{
  "n_layer": 16,
  "d_model": 192,
  "n_head": 3,
  "n_kv_head": 1,
  "head_dim": 32,
  "d_mlp": 768,
  "vocab_size": 8192,
  "activation": "swiglu",
  "norm": "rmsnorm",
  "norm_place": "pre",
  "norm_eps": 1e-05,
  "positions": "learned",
  "qk_norm": true,
  "attn_scale": 0.177,
  "bias": "none",
  "tie_embeddings": false,
  "parallel_block": false,
  "init": "uniform",
  "init_std_qkv": 0.0347,
  "init_std_o": 0.0,
  "init_std_up": 0.0347,
  "init_std_down": 0.0,
  "optimizer": "cautious_adamw",
  "lr": 0.0024,
  "beta1": 0.9,
  "beta2": 0.95,
  "weight_decay": 0.14,
  "lr_head": 0.0124,
  "grad_clip": 2.0,
  "warmup_steps": 498,
  "schedule": "cos",
  "final_lr_fraction": 0.1,
  "batch_tokens": 131072,
  "seq_len": 2048,
  "doc_mask": true,
  "train_tokens": 581200000,
  "steps": 4435,
  "dataset": "wikipedia_en"
}
Each number is 128 + 32 x the weight over its row's rms, rounded and kept within 0 to 255. Layers, rows and columns count from 0. Numbers have three digits each. The size before them is the row's rms in percent of the matrix's.

# layer 6 MLP up, 768x192, rms 0.0646, rows 0-42, columns 128-191
112:144179094111167132102141114098116144108118186106102135177185090139106134205155103158082087165110173124149114067156086150131130080135126078156152094148122114137119105108120154121132144097194098
090:113129122170146085156110123067066146146158064195144142130063132111153121080147190088196120062107141091127105095150130141116077116106124095136061111165125136144082144143143169151141163158155166
099:116171180119131103120150123126109160164185104087120100115172145085102118097176096133117130157146177165121115160091122146169093124090211138121191124213168107110118153092049153099135046148116143
101:118155118094151162088199118139121167128117211137124153168145144077121112144064152161098125144149205138204109162136141119118124159140079170131149086140130176104162080097083128167081137173099146
108:157132092087093154093125114135138138155111093116083136164153145134031112153121189069135126186104166106159122118123126028130097134077129114101100184130130122183154178073141148143129108089145025
108:084131137079046143179149144197117148133186135125126126123155136151065105140132132125118036114081135161126148170186083159102121127124159142176169115102107124054125136191134085220093156167125128
103:119153081116093104116189122179147086218176148143166105133144055120170115164146145094127107076147125144114140133167172153151095111149110181136131173123179115083119128106141116144120117106147103
107:150142107089083149131195132113135106065157115137147193157140132111124174141104112078103119170176176069135106171087115127078120113129079079140097070144096122098173085189136112102057100114163140
101:180137148174148086136109158063152123151158141092136069113098140140062111111150123160107100101174184146132133177137192105180090042137147103129149131169125161178081105118154107085151091107100141
096:106158135191103108167119079104126118160116102080110093128123178082101147154160095139144080167185091131101156133149113168179104158169126090119183123140138128102055125196082093132125148090181153
094:135149129137097155103152103117106127136122105163069163169115101088087154182229168052120128153095109045117144090179175171127142129119074099093156184108105135135129140125168104100162137106138095
096:105086194104150119121124121205109097100151118080107222081065191144059134136163086132175148149153152082152177094156161133195184171119089173120166065141147130123118102117113082129133106092129134
099:158167047082169149152134123168054125051125163150114157126121134125162117043134135173139154123119113151094058159173095137125096113156097098130044123085125119194138094161108125134188170121120109
083:096105105109110077107097151137113096139141084148082117170164148118141122075155159095086150119121125107112125174145108156115137109150100172112117165111133111108172167168124138089108101137221157
109:103153136086132147107127157188157174113094149135094132079135129119102117150118111158129105099144043120126207101180148136112113137154123152127135076130098156129122177121070091127133177118096133
095:088135128113136136155113110148126192070088118064199121098150112116046128157092081167076129170138105181115097107103157223137113137184137133114129183092169128104134177149109125110109170187089175
088:143146122106144104161118159120087152100126106140126182079128158100086115167124105156159083101157125105073173107167097111133114051090101218084101110182162105121071157158080117148178136148129092
100:135134154159204112109153128143075129103083127085122127123157131066146163137135098111147141094110112124118144130118130171157127067131140159115186175108142145114099123221058088195165106074129135
108:100179134109125027112130115153137107176186094082079064127108134183109151059125132074195079124190147132155111101103145182147123129140182161119127073191157130133176103078144144130124079130087069
090:088106168108132120134174102130103163144181135103160152098153127079122145146160159153068152147132152130170134094107148167117116102116130163140094066167134172100096057048129118126169095133181165
103:099121091103177067128159110119157143208172192074097164192140129126101067116113160125134079114167162125160098156122144125151118096125125137133099091154094132132144095138133146122131132156171156
107:138134086097100073166111126072142063146136051147111147140150107193097157111125079115126194180169113134147082123147106098121116093152095106064117124174145125124228157084165145140105132128129147
096:134109187140146133141179153131097132063138121097125218114115170131174150075124119143171145114078088159095138147174151094144156155091120145123162159095100131147110092151120142122170150128159111
103:129108079116143132142120151100078108108092179125153150093174105117113105161175166091084117168113166074155188101144101140114188112108098180132087135093165140081085100149088084136193132098088136
095:107147117183109065131120120097085099176190161137119131085092165106100153117077157183153186091109116172094082144111171097181135080093102189124133107133154156143179131094153179129164158131109140
095:094113156099147199078077156106106179091134190126092112114124097139125133125094098166108147137125094159179106163113150124174151186106168141155123111139165146093147159167168088069102158149086167
099:143139123139133123128146153033104145111120164167117085164175108124110133120148120177203201118061103130145178128143137158148134148172150136094097147123125130163115122152163196179101145110139128
082:098089103118139118079131092143176158156094172093149147107136053165113158186183083117147141090136065201144152104145127100121123109134174170080138112162142108101139132158178160166138092147164064
102:164142111118102101145120208168124082116133119134152215076104098121150150151112107171148087164180154151120122076114100183092118146209081107090128127119086103175131153148145112120091083103072086
101:088180103122111064147152152135108137108122150159127094093107133087090125100080094117155156106140078121127059133192069129146127115121130137158116134129146144147164143113169146126144135059074130
105:148199152157161103191158106074165120159114101125146165176156175134112148099149104122089161076135117108128127179119131106084140122062166106126154147116129081064115080120172121129123102172149092
088:196115141104165133157052138149109118125145168181120102075134109093112161145093106120149110081086126075117198186112168076093183122087134176177099151150181154102151124132138178115133114118107073
103:095090109102155050161108145174079084137103098111138118149094155107177191134089179091188063086113128143179141101114135141153142098110184103174066121154092159092128101138154148138120071145129145
098:112126165161091233067134113114176107181110197135115087080107096151089075145093103158087128141127148172115095110083147051108125136103136134077191093153124120137113134162094126168174153133106129
106:134171130144113138121105104171162077129121119135118118100145098137063121103126122178090114094120143197110119176138121113144136115090139121121180126157155138172116130140116157126086138138120140
099:113121186139189122087145122103140129171141162144176087107177128099137125171117123182131130109095105182055075165095107169102097137076126077136159101100115126086113122062117115148096127157124181
096:126141120138098126154041137113193151169155105075135129137113115129160092087108098115140102170152142132115095077134095147129129114077096149137153162112107131121141106125168066130134108086099198
100:132118086085164103156181124083139133121139120132174098086125076107184172104111118151157105175132058118106144120154084159085137102118167119158137163132110165097155117083095127094127155142114176
105:185107088127076143193091140122163095159108114097138081091116120170131056188134152085120081169163109166086134108109161116153157166133095078116165147142165091125146141174183157080103098158153104
096:120104143117183171123163108131105164099074132109164135136099146112116073151084168198140199124100135126165158111131135158137146184118151152138058126090152139086126132133089129129082102184181136
106:077069101114169144186179120082131098107168140168054102106188120106122067166122175100120116145124158192163157128173093105116101182151119088121125150108134113024102095146112081139100178128089150
104:102143080126147162152088136166196207130113206086145149077079145116131099129147153133110147094114135144114141104156134193150141187106132073077105137097135169190128128068114050135158102106109146
098:097129086127160154120152091183175171151150112124095124111113102104160165175232106150119104107126099105145080139095171112106135144115117165063159133165128140080117134133107175110170100130150102